Each number is 128 + 32 x the weight over its row's rms, rounded and kept within 0 to 255. Layers, rows and columns count from 0. Numbers have three digits each. The size before them is the row's rms in percent of the matrix's.

# down: layer 4 MLP down (transposed), 1024x256, rms 0.044, rows 533-632, columns 192-255
# up: layer 4 MLP up, 1024x256, rms 0.044, rows 534-633, columns 192-255
down533 104:131097151114119084134124142093162146118155120132123088130103094170117154095092150191106156165132173112085156100185133098175130074137117184070050147117121072145133094123096119118124119121133146
up534 094:151118100142063165089134111148120147119171146111153165117162150156058112204146089137130136085133094131135109152156119115112161170101156101154144158127114155177123136166226142136117127145146112
down534 103:213109120139122145103142080183127141139138127134127178165145153166160142129144130105136118109116182145112097105113044152140159120141082165115145138147140122108095112110079108117069147155090121
up535 101:187092047155177146188098079063055118132119123092167095164110150167036155110057158082119159128184125060137131126091150105135175152081124154136100131140140103082189087140139115065108079106140188
down535 107:143123160096107164123091155167066141168186127224109101100170117123125118073113097082066153162121152170163100090127072130141120085083108133167154115141041117141084071108094118133133116090082178
up536 108:207088141130095104131143106114135091201132142117166171122129166144083099086134101130107133137120148118159124097139084084165174150079073116099115131123132178177105109174129115119098113066105097
down536 098:133088104155117070116139166173090102063118159197135110078101154122148085152103172163119122084150141094164175141093155081134122091113133099130118107075150116077142127142134111114150065118141134
up537 100:098085130106070126093143125123093102170151079112109134167138081093062165190155091171079134120145128115123160107093106097082136080096125160134119110140099113150191112141181076133140107100093174
down537 106:112110189141116109132164147149158135120152145081153140146182070090076120130138117091131183138102112087101178144098162173110112083132067113147113142148104122155231081187186085102172096062130172
up538 090:093109114142084106147070124161106023114064139190099120149136146160154154205100143118135208143138033118107110150083154126134110086085211146146183168103157163116102139158109119105102132128153149
down538 106:113122148093160106134113139105116187126124083084110165177166129145086127160099135160139142162144158137145155151155142150082193141135123093104220164103083132093171170141156140102155139119087117
up539 098:160139135170162131145087133138128142106166097077095099093138112131174132131167070120101134136185134080119189197075131185194122145100077141138165140080105142083066181153108143131105178125078093
down539 106:120177170113073127207159147100107148106128143115140161087161184179131123156108063164113116090112146068119111177118114090118162122160118147151113135167117142162193183098142121121075148091166186
up540 110:165182168111101118112144116128175130203100138144152157122082128057137146115124172106097117138121082169117137114164200151125094116121104136159133130154158099183151100147156142136113123128087127
down540 099:140142150057091117129105116160097089150103164152099079124086144155194094152199100123128187155128093131138114146147137107158091188165160131175097122107176149174151172159117116108081181158136124
up541 112:122156111119128138112108184107097140112112134098074072124180138109120132112090166172115114060166131167118109185151101140151134070120102152116139076107163216130108140122151152126071111113094109
down541 105:104158068138186184123116170106165165156124140168157191140112160106073116098150096131107133123121069168121139085110164138125149118137159101131122113120121093138141105136160120123153105139145015
up542 111:119222083187106116140159073179129203135167102099107137106140149140139153140104158090160169090090159111174148159113143120109156087192120170121185154078103122151149070154174092128068165116113135
down542 107:085157133178112128140135064122104127091110151151105154113135173103088116072173087161125164129152123117071099030156092026123131126155117179162144157191160141123102124132129160200133158130165171
up543 101:084113176121114080118135118144095112119126182152173183136078101182180173107112154075076092159104155133154057159123128121145099115127092134088116154091123118128167080073155160122148140166126133
down543 103:163175119153136106120081078171109116039081086114088137098146114124193139117097145073160173144132099167127137127122088159121112133123116113081154180136142091168139100121102121132146180068186088
up544 103:104117122083111177177127135163092149120124124108081119139121128138062145135110132070099132134115133135093145111200116105149064157134152151110125156115122156123131107113126150158103155163130143
down544 099:106117144118185171120164190121119106131133110141110156121069124124092105141160184125066135101110124187147112063129101087139146130089102161133152137078151093149126199133156164169131131155132177
up545 099:203174164098102125161140166113129152153150173180103155159175090177134145159084165140125074107126112104165191122116131139111170106100094184163099144151167137084122182140096118113127094145152120
down545 104:076066077143111070112107081126177190080103107141198119162181177107125167164200130139148087117114123152111148103079119113150146162129149056118147194141139158166132151058141111159173192117114146
up546 102:161141162150142156089168112148192124117101108142090158145111043132152148069136174094097150131123161151084087099056139113130083120128140170142126112103147176118183126099140135094124191133163146
down546 098:145146182121148126148109213122161064142140127168137058133120193109145121182121109157110074128183161085137132145130106117142068087057084097144138143098132071123138120153140126116132119126110116
up547 099:136100124103149081179128136135106110158114144133122073083137184059098125121089105099138156170120096119115187123110170145106152110165143141188166098164136167107161162147175110165145096153092075
down547 092:161131091131163100141101137156138146118172204110168203173121099141142150100155127128168132116122186116211070159171115084075120126115121145097116123112182157140102109113125074116133156111118089
up548 087:159153113211170126173154153139185061093142109100158142091134160137167137149173094167123152183123048177170127083130107140114176149098099131110105144155147095109161094099145192089141144156117186
down548 089:126165147111098093158115107165120140166118148135167094141087160134144135131092151125182145153094122082069131103112112147181120082142086138134122074162161182114141162184135110136089130137090092
up549 100:104093122094111144168145131109061141151145168095101151138152170181067112136198138153123110172149127104136130161135100134162136145082107092114085128144151126201163139195076151078150118167142132
down549 098:112168073056197117111101147117158109176162141146132120123155167071120144109087053076154126101097147124209111090091167144109113141138132134168117089083102122147135083086160134123131119016096106
up550 101:128126131138147129127176156103127086087153138146072062076085145126101093140143145088095103129099095142132110150123126113161095141095093114105166096157070163103132172173202126149067142127092195
down550 102:115125108129159133136126090037140150133172150160172103085137136120080076168161150140161129092100115159114086100140164107081116116169099079128121113100168098152181063180132109141176173087157091
up551 103:126149137159179200158100109126110146106089104165132128124128098146142170161092152100100143150184088101085109106116119158076145134079184151151138070142127103133115136182127074183160108126115120
down551 104:115131103161120186175102090095110215159146168151121097106117122109114111138100093064131092150098110112140159128089114133129144176151225083128132105111101135170173097144160114095122129104108148
up552 096:099131118096206151116150166078052125127099106139145155108126116177159146159107109146154160132090112131111131143090055108128120121100152117092084082114119122154147107108137179163134122072123169
down552 101:123120110067165127106151104153126132093129071143161139092163138180116113148100160079136126073123119179046126145168131123073119105114086124113161143075227142133135168124075098126118144170149142
up553 097:169127131070120102127101095078119178130174127138165143107104126130104158169139155125101122152128096126084195182144130151104177109143114148081175171154116123096165179124139118117061128100115151
down553 098:143193118104145147056121130073157187124101150114163169135110129074136048158136070143156124108122166112120163073159158107159099073108170081156136128135154164153140168082128126111142136126114108
up554 090:149066120141094098136148129128144120124189093150089096126151080129039051182140048137123118087171183146164123112145125156126158154091200165119146119143098155104149141177093133140129086098150156
down554 086:155150144156130091105124129089126109076092236142118126109145118085124155119095196076176141087062112117158138116112115122126099114146173095133115120201140148140098176131181127066134127123125099
up555 107:157097081124103153181161194089144088148153138119061116156179114114161179102154064188103104126113086124135115179105098117075107113101096072050086125127124143156151122176111155097118153081095143
down555 102:106125164077117052157187138147097122178116109136119121086160119144119071147150107135099111132164100170126112127129134142150131119172110104120152140150121115135177127099107198167155145121182146
up556 090:111129124142122116096135071119098140117135111174152094139133143110059133115106121092155099149124170077134125092112071116159162147174119159139139144090176098167159121163159131158117174085127120
down556 087:195107179098124108163125153111145108165110151179154103090109149149144111152175135184188122095138156150112114151152170103085051139149128168131146068101176223109142165123164177089158098150119137
up557 107:158144175131138108121106138175160160052102149096121169165121134187157132132171134193163136110156138087145105134102134103168105082084162092078187109092112107127159091075088154116211141125132167
down557 104:119093120173129138056140162101106141232123112153182129115097124151085140148132079127159056084054182159137105098097127124109103144175174123208172116113072136158138089090160119129075145163117135
up558 099:108110132136152138146147152130119119092140151139181130125095136202112106140084105172214132175145085206128119154185128127127086090077129157102143085143116092141111156209157175073063129072172125
down558 103:151143098109119182159213086088122125161131134139147133105151135110141088153066170113121101162168113107176130119093135167134121145113102121165096133148163112067150080103106117119101115086141165
up559 104:155049114139085134126123188094162087124191152108095133140113117144111144103110107099133172128103066155121128090156111155155127137128170111103171167114116182130181153139133176142158154210118148
down559 110:140141093132113089131116174092155123175144119045080111149098152145099140154095065142161124134095121101063173168163108134141098157144093129112095128125170113069149137145123183134148178148105141
up560 108:109159143141199138108148094112099179122115063105138164174164125101081098119091142190120158154124135104136124076117121106168156112137112159073101132092105061125089125133141083195161132099116163
down560 108:112127164080132141095145140108135107186122110120157119173093158159177158120129088159140175080102228174178098147073085100121174114110108183079159147196120170157121155168108115173103187118100132
up561 102:164119080044109137126138056070121172168207138122101164091132176186075129103105114123113137125173172122166147192127128149142137129070136134132117110109143152150102078133045118149103145129024117
down561 098:097170140100196067153108138113136075146105145124122099095036133116095164124102131113083105106136103151102164138134132091124090124152163136152121103118127079126161133081101129090208131078111122
up562 105:166074142083131119126181120085099112138095125170105114119129130136156101195144172098149177141185120124095162116134180117196172095124154176150121114078142161141140084135230089157113165118093112
down562 103:140171114147076176131099142092151174132093143142128064201133129130106091135115165113095087151125173088093070152127131109111078073090138120154101131123155109138153071194078126135046139084141109
up563 097:111139123112189182181121150181174165098162133167111104132084119127149122120139078163091072118136164063138094156108096185153108108117128107101133139096141162110140124118134101136057161211124206
down563 098:141177154170148126109203157128136137157199138138116151164163095170116094134142101125202123086190157134110160137104146122133096109133148137152170099109122089146079180183141127103040177168110186
up564 100:139134157149145117086168094097105202181184078179097098107101115055194088043054139100164107146174150111132099195103153174172133126160094118165137112090134146106115150114100119157106158128097087
down564 096:131125126090057098117108106150141124110108132139191139184119150167112138189101158103187143104133100122192091138053134124148063124178167158137170135149130107175175140075155125133147137118158120
up565 101:137094160171169095172127087158163112105135197119155136157049150127157146125106108095146141151146102141123083131087152142112145128137191118126123111115114183102220098100151160124096113152155116
down565 099:072128086132077167078134139119092160161173091163092193181160085111171125142143144114108109080118132141130158129113076136058138111102072083125132074162146089212113118167172149125157170141111090
up566 101:169102137094064117160140091148174125121080115082112163144042117075147173088136132132118094153096092118145106144126127197087135057148144155129108108153090028117084146151134147161112164057085141
down566 099:178152099122110103149120116090082088158097103127105108105084162094141121160172075076171139077123117177133069107128180104158115096176157114108072146191100124097112150122127147124112160101107089
up567 099:130132142122147143083078149127094065144111117112187146120132029111144183105167129092100117150162121141154108173119067101067138121177102154134127108125131117098162079081123100123129146105080139
down567 100:139147185075097094135153114162151203141120181144161141141128123097131112047097128100110119165143143168135073135131147063136187131103055107211176102100118057082138078165126140158117125111111127
up568 105:086102137153158129181193174163139056108144169173151120131143143152174144120106097102140131133166228164160103127140191086068123178140060145084112087147126134162157135144095117130069131073108148
down568 104:117098145134142123113122124138089114144051135140144188142114143054124169112155098108150184132151063121106134128182143130151084141098183082164062080114118147164103119127138147144177118112138168
up569 112:125133155169134127128115123179081132098041155112087177119168121138125074198170129086186070164092182120120084159101126045087136185115070141170137160092153099114133095123139121187096071103090116
down569 104:105071123169058109112126136168107076146083157071166159125120195127135186154156181112156117183164181136117173112117192200121149083121129105138094100136162106112072135147147166176160133144114098
up570 107:154119175168155153096093111083081144153118089182130119114116117154098166159136177138112067123125124158062131090124102171120174161097162089117100137137185107123089125140105163139146132101127125
down570 098:120118160124110147144073109130119152166105149097106128057108125193126152131145108118177076120128127111095152154167131105127118134162219192164102063116046154088156137179124113137125107122156103
up571 101:095110127076111147113169124183133077127168097121146151134116114179110136135170088162099110108155119186136103130134168125140167120129165142126107088104168058160145117096104124160156085153082066
down571 108:107131141081094145127113142095125121098136108139092114152102155166091138129163134100125082085154114149177120131143145059151141151118138105131208101132144169130128102074125131120152090150114126
up572 112:132130142123129142160145071135152160078163164155096042151141059133096160138140142115083107125131123157079126195135096127090115125108174127110161152136125099120133174180132182139149144175139175
down572 110:138035134108120121136132160133153082084130201061162104108111152136101137142131155120092137070123170121061155129079114160148114099147086098149092122157121149135116117111167058124120137126143153
up573 093:103126162127138082130121132121107103102132117138121138221144109128080141160082120120186088127126107145145111092109116164021113122113179100132088118121143120125087096079081167159102140134072135
down573 093:139128140120135086130164163134123106154170130179073143112150117153153081101135108136096109104125149153125092144123117103146167115149121099145135097137129075147183137148114071042121111134169127
up574 108:098200152096081101139168113190131098167100083152134119143165087181148171152157140079143119163132088126073129153128150057140159116116054122084084150120084121085135130094125154113106097085107190
down574 101:113163142074140141154182178161147068152145074180131144146126173146179185138082130146125057114131103091123159137174127127097139139112091170139191123132098156033133148164199155190140098091176111
up575 103:151098094135145150066090105099123150155142163163146090115191109116149141083127139080116097164078109113081191118118140139081089183137180121145129132101118145111174140135154153206104188157180151
down575 103:110072152131130124137092096061068121142122111099109149133206121128119092106134124169140133159146103058161152154148168150162099145108100145151161138162086139165172057119159120165162116069119152
up576 096:112087123107103089074143183168119139163170066135238134096089113112111133086114124103113105107096128072107167146143082113118174107090101139144175125118148174139150105113103107149103138063090143
down576 101:120105103179114104172107112078145122124173147131133146095091112135183128122200104108085159112198108077157137133099148133122060198101107154111163106112104137144155174111125110119138116142162117
up577 101:109163131100120151158155122137081120112123191133113177146104135153133157081126152152098096066120165112103074174141181150178137146142146153153102087094143159118142155164136175078121153137108104
down577 099:042193120137095113122105165149083110156138118103123130160126085153129136092169129121102148180113026079095147215124169142132142126140109089114156121092186165064190132122109056146107176201107105
up578 098:121135165195066083122078109116075122095149081175158137139147122174127128126124135117181120191166094174122085141116124178144150140107146128067159120129166110127108097238133137133109156088143121
down578 104:120106126131147153091126154167108124119103074109150095149122125137124110163153132149120103118115120128128147137081152089129169158182178163149078057174133197119116089222142106092115094133113173
up579 107:099129152127125070169160133177152107117159161063101131096154152154086184091156129092115127124138130124148131088139150079110139113144134110100153081139146172123169142148159108140129165138101189
down579 110:166114119137161113129163154128154127119148102197187098127141114136166087132091101152109120071185125132101137113128137172117084175159050097129149158162166098106096114126129136183149108074142168
up580 091:075080128131123107136150116184138161114082117158116060070167110076116119160146144089088135146093120080112154103134143091146169135188195174155147048100157114116088180075107144170085097165112085
down580 084:180136118136213133120167145154123121114108162095065109113162081150165113169142136199116114157136111130147140123079122133106114124157198180154093138121156190142133126154145132128136166173126125
up581 104:124165107127183079138118106174120089120109083152170156137068122123104141105125200142085146125086130139171212143153155126141200159075176166103135111156166087134138041171135137087114127103157152
down581 113:123088127086162159146117136167110169125135119120123139172185125125141128162082088134096127065155118106072113142137047105135144133126092174180132131164192156165135163138117146122086142121074153
up582 100:138117169140140137116137124161146231166103110079057155126130145099128181122063133121143140121178123092101075135132137130087135115103127102125080135105151135130152070093161123146157211090147151
down582 101:139129095053125189150140139095162129093128179099177130107147131140143112100150153149090131158093172111061136088080181117107130154146135102134125064086140103134101151195078168061103069180107097
up583 106:061104137134134113109133127114138121113136145221119175130094123134129135181109112138102117099111138077133115145189092165091117156086129152124078168117122167072096157150153172127125063158122147
down583 107:104037166113131163105118128125101138134081122126103146128124111113152171133088144154106165124083128140109129092141137166172183149189161121141124063131127116161099124078154121175113130109045037
up584 105:108135131113077150159144119115093095146180120113140094096118118089151062102157143051160075092156075152102202125110137119098143102101159174136171118098146108135145135177114042117091131184167123
down584 100:144140164111125075149130129097117090167176137072107117113113164127115140121073189093121089092190144122106171161112160121162111074151177108113105123130114125162104176154048159131093130142066164
up585 098:158145085132164115138175140136120107110152123036123150156145130130160093134084121165133165085074131141086069116145146160087134159119074153134041135129146148170071112118170151097096196166150146
down585 103:149115147200124159123116101097140145125145135176116067083205112117068168138126164086156108201140133133139147134161078157167114108164104071124121092124121143122146079100143055161115108070127162
up586 098:125103117081233092160161116184072130144151173136076075148118157118147127099164164117156156116165092157178145124141105101063148146124162141153127086100160088111175106176144134110162129100158137
down586 100:082165140133079220121134111159112165120124113156122109166110122116077153141102153109121106155056115147123136137115104155151121130124122165127186144177166153141078144157107084156148125038108130
up587 102:144107126113090090085131108141106108110065122121116171124080104183196104118123165100135160137155129128119128111163098120117159164097171191089218125150121135141171112120099147100087092103122082
down587 098:103138179185159108159125129126094151089130123095136130141118117159107148063154132149102102101129180100145028130090075101144130112111137147126095151101151150135136088096162071114140166122095103
up588 092:126131101131146071151095118099116167188083150154136135153102105081144123186107118192193180123128115122129154105150159112146159172122140125123134130155169146140157129115182159105121153159050092
down588 093:111162154143159135128148198162152120176130075104091112105174079118072086117085095127111115161101145124109126132128180151089074126184095186147177059107151143035122112138114154132066130106163123
up589 108:124148149116083183102106156090092119182181133066091201142112120159140155195083114102085125135097106083135085150174082211090146165091131124086054121071107038111140077165085109105080157129113131
down589 108:097115148121101092103168122173154116092075152135082128107171164142125164140121144120192158101109096111104173114141138129127166088139130081177161141138136137132164159144094147172185096127136097
up590 106:113148133160106103207174095161094163101148156143108177152145113111145159085088158132194153162144190066133088151158092137172144117154095120124097144169087080149164137149053126122110161136076135
down590 100:058153177122095138127103150127132147135143152157159086136147134136146155091115129119092123079110091088120169174148143169144139126155163073107162188136162084082150140069105087114110178117091150
up591 087:152168151119126090144120079061173128111133153083103125192124134089112114169132094150168104140201095132161075093165116107162132123123140165125116164147134134088079105154158079195108118211145143
down591 088:141148105183090152163088097169123164117175113055117144086119120168100115110111127142148166112089118147125161135123090172144142097131145119092133100114088154194158076142106102130145086144122136
up592 086:092164112169097108127116135129138064172128103135146120119126094109147095128066207076102137182100089125083155069084087101122125115130178102128175104124198130141148166107154117186074148153055164
down592 094:145116196176166124152058090187107138121101093115044124154110117152085117137101062138147141137145115099123156120091167130070090098158093128131115088138179095106138209162122147098112136153112169
up593 108:141136197160128102112182088052094107143168065148044149130139144116079060060159091110150123191064156157130134148167120132111148116131178108107122072089108120087150138151102137145153130043163114
down593 108:147161118157144154151095102125110099167098125170168149156133121127080092127159099062119136051156140098075060064112131123165106148189151144130113063087094092168067151147119110116125134167099032
up594 096:107182153048154105135120131126119162070155098141112145166107150134182100078134139077075108125147124118113130164144124062130131128153093142124157156100079153142096146105049036177138163133136217
down594 093:156180142151175161085105105132107146150150157105195116113084143100120176151150152145092109127078150170074209118155170084149135118098143169159141130109112115158144095140092155151130093149102125
up595 098:076112134143122153150194163103172115066081100101142122107183113161133068122178148110112104125151169108125077142088123112141141178144109191117092143094145118090147152137131200096165191148143181
down595 105:081115093089093159103088144149131108132120106127113135168132105135123181121135084111178148045147103143154139187114083193162172103111172134083074108094064120148097121124140164162099135091164167
up596 107:127122106134104171120085111134174077160081134170129130121111151118075137097157113131118100051126089130090170175142152120116163080132123150112099095134130144121114054145102102123118152125159096
down596 112:148117148143063139144087160159112062068138106143125080070162108131137156111103155128126136111142138184135180111117150146126131050166107135090089097128124094092091091112132171097137211168138115
up597 113:150153112113125133119137116078105078138144188118122150141093143131092150175190154081126111160063077131106148183165100142074149090151136095089100127139106101143236130115106155103076183159127130
down597 114:074158091155181138090109140150116157120150190118137127163136139137107129106146132059132132168068116098166124188146099131163112177172114139145152179193078157144104122139126094175117143060102137
up598 095:117192108101108098129118156157119161171145144163051147152153048175116175094119100138063134107109145131103144098116162149161122084131056135104088113101076142155131092180097115216094147126085093
down598 102:159115128085199166132131169145035179062156118143123123154082173085152069146108161147156082145114089151115114128151070147160119144106172141110189160146163188115123151176131142139098118155157114
up599 103:112128164118191150103140080128103117097120071123160155091197154134111135177105174083121078103108150143065036144085148128129087112175116115137132057130141091100118173156105130110095115122107139
down599 102:096100142102144066090180149174125136087126153095112130089089148128120096167140105129096126170043112157111111139118156142118172126136138159172067108097161098118119128130052146132122128115129161
up600 106:114124145068081078200171086147122093123083174136105196124067129131137168145159119134077103094167209130149127113131142151127173118130128166144086122089174148083123134073130162108136056107121144
down600 106:125088107153145087112145168090157100114138123158130131162118095163130103097090080121214100130107082117149134148043133161127116086145189113106130118141070072102142105107144187138177168073114189
up601 103:123143131120057079110148139101089141084188135105126127128125125094121128135160082121145117069104148138125154151155134143130120136140141090102134079115204151086137102126091105153150124120176140
down601 103:148193115173083118154083118092096073122105098126083114167160136070135107099217076173151126172160106154107107130132118130105118098180116141136101182085122151090182124129128102149193080086075151
up602 089:145124109105093165076162160102141140087085147159146131070111095125056119147103102111116109110199165119146207068100168155109184131124110112113121175172139171163143098118197152151067190185119084
down602 100:159128111150092122126173080109190208164150116112098105163126093078185145118070077112103143097057103153145106105142160145145151121125100181134105136155167094178128097099138087163172062066099132
up603 092:119111177173106124115147084093166174097155148064093115100126108122200147134117094152166102174158178146081187125207098092178115088088114149183125102130132117163111170191128138171092141122063114
down603 100:095169125150150126097125148127166122116141091151160052161117095071116118132086133111087139174117142115161102127091146159163163151049123117072094167157111113151134118068098130139154096113137124
up604 090:135102141116114173129092159128094075091156113130138069152160090116140081123195105100081205126158089147153116208099141181175147134136141111121142128131093113142131055142117145080192160141151187
down604 091:133169106157097109135112056081145128186076103077131117169096198136128092084115092166099099066156158169117142099167134084132126125140176121198113111140128140124136114182178152133117132136078152
up605 101:151148120095138159108115175087087092175192155123141150133139099143140143129104171134161164111047088121102103144103088113181118131135092061122152058111159168106102131230140107126174130145155102
down605 092:100150165064071133146091125100127124138124109091096146109111124134156132162110139087095086111117197183060127180157130123148128119171144163145162148114112081083108184130144107140137134147114180
up606 105:118093146148120081158178099131091134103077102111174121150112192093171144085093125102132104095142122130160117193112116103124125140132062124113163099106085155126106096145127133115094154158144078
down606 101:135175104137158188159155141145134118134127087195114091120121160131066153091140148113059107197133136149088122107150143102194142092148180152167148160104114054147154146112138164171184141101130147
up607 102:182143090244167083143123127151136123165067139132148103213090083162157158119157130122120118156137103086088114153085170153078145098149122122141169175161138115140142089081164088150100117111095110
down607 099:138134118080103167160161136098115115162208154136098162094131158151153080107058105115214110075080142130124116053129127091134105160101137108148077159123139081102115166122068113137150155155162150
up608 099:116137114118136127141154075134066167090124160155082096171137158216043111129152108134124149081114113130170152132133144125059131163082126190115108160110127148153106079154152092136109072140143094
down608 100:133099106202129138111165119146162154147139149075217117092135188098148134158124127141185129195125139153114060129105118137127177106159107068125126122166100144135152130065127103154122087073078140
up609 093:095137155108087139157217085131180138138138080087136147115143103143102147147147124137160141092094145111064094136114131150056070104121153115061132155178096121111141120187139150110141149055171096
down609 085:138140105161169112107105143110100099099154096088074166176125157088096096123139154098147158123152124139182136164099111118121162105112169133185132123130117132129149067143085102130133145135138168
up610 084:102103163107073148122095093160154136096181125080149073077082135148145110116089116124128156127161123131098193094100161108128126097117086129063109153123077107183161105138090153130150155140200123
down610 087:148129094166176114085148085158117104092135136127110173164079112085107152165220120156114150080118141112098117156185164161076129111118207131114108133149170158168121091142154077135176084085148127
up611 112:104192161139162077123098084095084227056099115199085129145092113130107160113117135155152161169107146115124100126098160096150167108083208091135148150154084133122108157143154135106098211081120107
down611 110:067122151080156160097077132173145127092192158123150090102133159188147178190115134099108074141084121089080102104130129142130123051170176066149137138106159108178131111151148146116141092103094122
up612 100:183103140116154163115147126110083154143092128063147107119138123126116120170118132102071058154121164133096115122087128106136151107136097102160110111128110103136131085138110157125096180104138153
down612 099:090160106129187105122175102148114155146152131144108111080112083151136124133102141141137098083173109147103070123179195113125094171158190118121124122142087132104101136150082167119182119205165076
up613 094:137124197161159121140121133121115194102152137204073152142125157118169142161160148170108074128172113166156090115081144119125164099072118131106129149158110122132175147149116117152109176162139100
down613 092:071139126073124146150141160141151143134102157123129129093123155140089128164140093144158143126138101154097168056119110145123193171120096148131099166100101150072096162116133137116116116110086137
up614 103:131147155139093112194139090155031086146126150135086213128098131151173063158148166087107133097137114137172154180090050126106137108112113205147068128087118161086104155142072164112096158118144113
down614 102:142139122109174158160135141142199128132130105122144134099111123133174152093141144126133113102177130056125124100157124131077087120096119183093145111119131131141113110139149095157178071120087187
up615 100:164084111121166085136162182229142126113118153101106134100119091161112132105073117126141157091170141160095080161119125189101166167133110141118099177142118070176154127122102126153102135164134089
down615 103:067149061163161171169147084075113070114144107080171143126149210106135081135129152124147067096119136128093074116150143133142145106081154119145139116149149163128099136105133101130049112118139142
up616 082:136088119077156115131137155103099093123157133135165132069104143171156104090165152148122108158160156135138164165124084077108121181117101129100128170088136140116117120042139117148111173096147116
down616 085:173111112109109172110156207150135142138137111117146136107093116082129088093106130161092150118166118188119064113102110128141118094113106116108184157129164180152098151082149154121124183115140138
up617 098:083113137165056130123193108187146187163053134100107165126084138138128132103106102085149148165080135116194101136108067134108151104116151160116127102177146149142186129129093106135088138166137167
down617 101:109189152157191156130163129117168112113100130092124137087117119112111143119145160109175100106152177115136171096107157133099115132170137110151084116090111127091096129188145116114208123182105075
up618 094:107133108084124174125101164111143141103139091133171121070099065147122160076101134153106106105086104094134144093126121151123099166156088174138140121149137133160078067140165158092166160133173091
down618 089:061104127147114116126117213114144149139097104106169156143140141152124189132141142120159125130151129170145126128114109127149102121081152096133109087101116158089190158104100157167098165170075154
up619 103:083114149169142148164092104136161116104192145103109074128151183185117133098094072116126149113093067124148093154098192152159116166132143157085150138102120197126137135133054136101154115117182108
down619 100:143172165116079126083095136137101146119141115109182132207069084148162109109097072092125127123103118107143086103140128143116154113110111141134143130077122099080098134111177161082077151101103160
up620 105:222139120130152121161120089079145115140129129130110164167115156197082154114148124126111158104091087180074117156125048172140091104137098096116167169136152097129128158166115117127131197073124151
down620 105:128090189076054150151167168115120116110176070153125111109113125105101117083076129098104120189089135149171132100114170165193201108215174159105121172124173165144158127160136111138175164154139065
up621 107:138071118102126134116139111141127113095120077119087169109109113143097136090145166175173099152187149124110128097125135125114152153166101141107081050201114138181091097137124160169137120110193121
down621 103:185138085045127114162119151161117115111145121105151133137167143097119188094119132137057134152150163156134145136117111108110133187150104159132169140136094146143114102135114108134126144136088156
up622 101:100192199129123104131208176126087096126068173041180160152132162091116099122120153174159094170138106101133157169139152115132148093141146088089127150155121092170135119120092151136166200118111107
down622 107:108175136140130118177095138156089172133146098144136106123161103122140118152170113114125180119144126136135123103093091091059117165128078110076114134125178139151098144112120103121125140202157176
up623 092:165181136117096040140174156142159138119090122134148132133101102125094127070183175117109129141129124152113160151136148173078138102138159121148103151185099108148167114115178100123147177141185082
down623 091:098128126124141155084129123141170121131115180134083168159100150127148156065074134106151138100097144085122093079092105047092148092112095119136143152084169075165114116135139122131122137082109089
up624 111:228088130112147090134099213059095091092126109088129177117136072134087058157160166109159074124122126186109119114153074100143112106132154135111119111129165106123082146105104150139144139165101148
down624 108:107116095116182089127115125121125074125093117133168146108093177112118183117125173129136097082138091084055117114177128177119146100173183145170098077128136122087153113185195146160160117185126145
up625 108:133138145119115164071171092113136097203098156114110117119104139141151144118141088095117106100128119143112174136088132131142115178074155128098148055066141128140139053131146092140124120138134132
down625 109:176123116115117204064169139142129092093088118098100067092126096135085129073137094117125151104154155138122142115113128090132152099117051172071112153085118083133146095134028102109123135151103098
up626 107:156148126090106064149138142090098090098109109100125112160168139152119160131131125114076105153163150185175139129130094022136113133189112127128099095115128126121135110181132157079145117168133208
down626 100:182117136108148197103127086168153125088144117153091078138184078179145108138146211090152110081120152125110141195144131133141167104119179139140123062158124103161139133128128116118177087133162123
up627 107:139132191076107124108115171125070173141154126199155101145119087053157140110090148104139141115107139139102113152108140168125162140135031095138139135156152160117143110154183058078162110081165132
down627 095:127076145105148055117119157116072088157171133131116124097153151081139162109101131128112130108139127140069142150134149137128144083149255140135149122130131043057172127145117190120141126136159135
up628 108:136144145117171132124113130114160140075170203081122128160071130150096137061152137108192075085163129123153138137131164103122113119142144073133084113107115161182133097132117137142104147153207160
down628 109:106139129135203216196124124126113094099135126142140092136154080113078084166113093134133148167147099112171103174127114085121078116101139100122164151112083202132113079113072102180153182218181086
up629 097:124113073068192093147118157104105120114036154159113080110125096157129120090176182185154170076144136112126130141140173099130118055134154078165143116099122153142131143185178137178114150125143128
down629 095:091110139149146138169144175167135170101144117138101078136144169135085094114136135132092109174128136167128112119089156140125149134171040085102127124068089027122125113153182079128167126087088144
up630 101:141138147113095145110159101119125155117113153114101129157097104173114141125144126141141080101102113134103178160110112097149089093141102149074112139106154141170126141175092048119105123115134154
down630 104:111137116166131131140130162133119149161150161095171067192114170123089108186090116140136084113096138163103040154100038100114129132091110117082112105135182096077126128145152148109112114171136126
up631 098:094169140172136072179125127154163150103207160099114107128121183110120103127110127143178141084155081106109082109121105116076085151137159141153109112068112124139098039057141131202159099147172191
down631 101:092189107153105114066120209128138138076127131191156166091151054119125145150167140126179146165131128156212164122138141099143154160128095142125156154101038120147104171114181141177127224122144173
up632 112:162152154157095150079161111107121098205083130137088157122098089189117189088140098149164119100143088139084179145080171161058098149186123078154161109082130104142148151166186139149108158140155125
down632 111:117160108132127087149133151117119162129147127071111081129051112114145102101171159132104137178107123120186132114149132086150101107084105156134160148145124193097146140154130136105046175202117167
up633 109:116161158127141048084123123137157136138143108111124150127145112120075124147119118166167091136144121127183102150104109129150132183135100141116144203094095089102119194080131163166167123110121126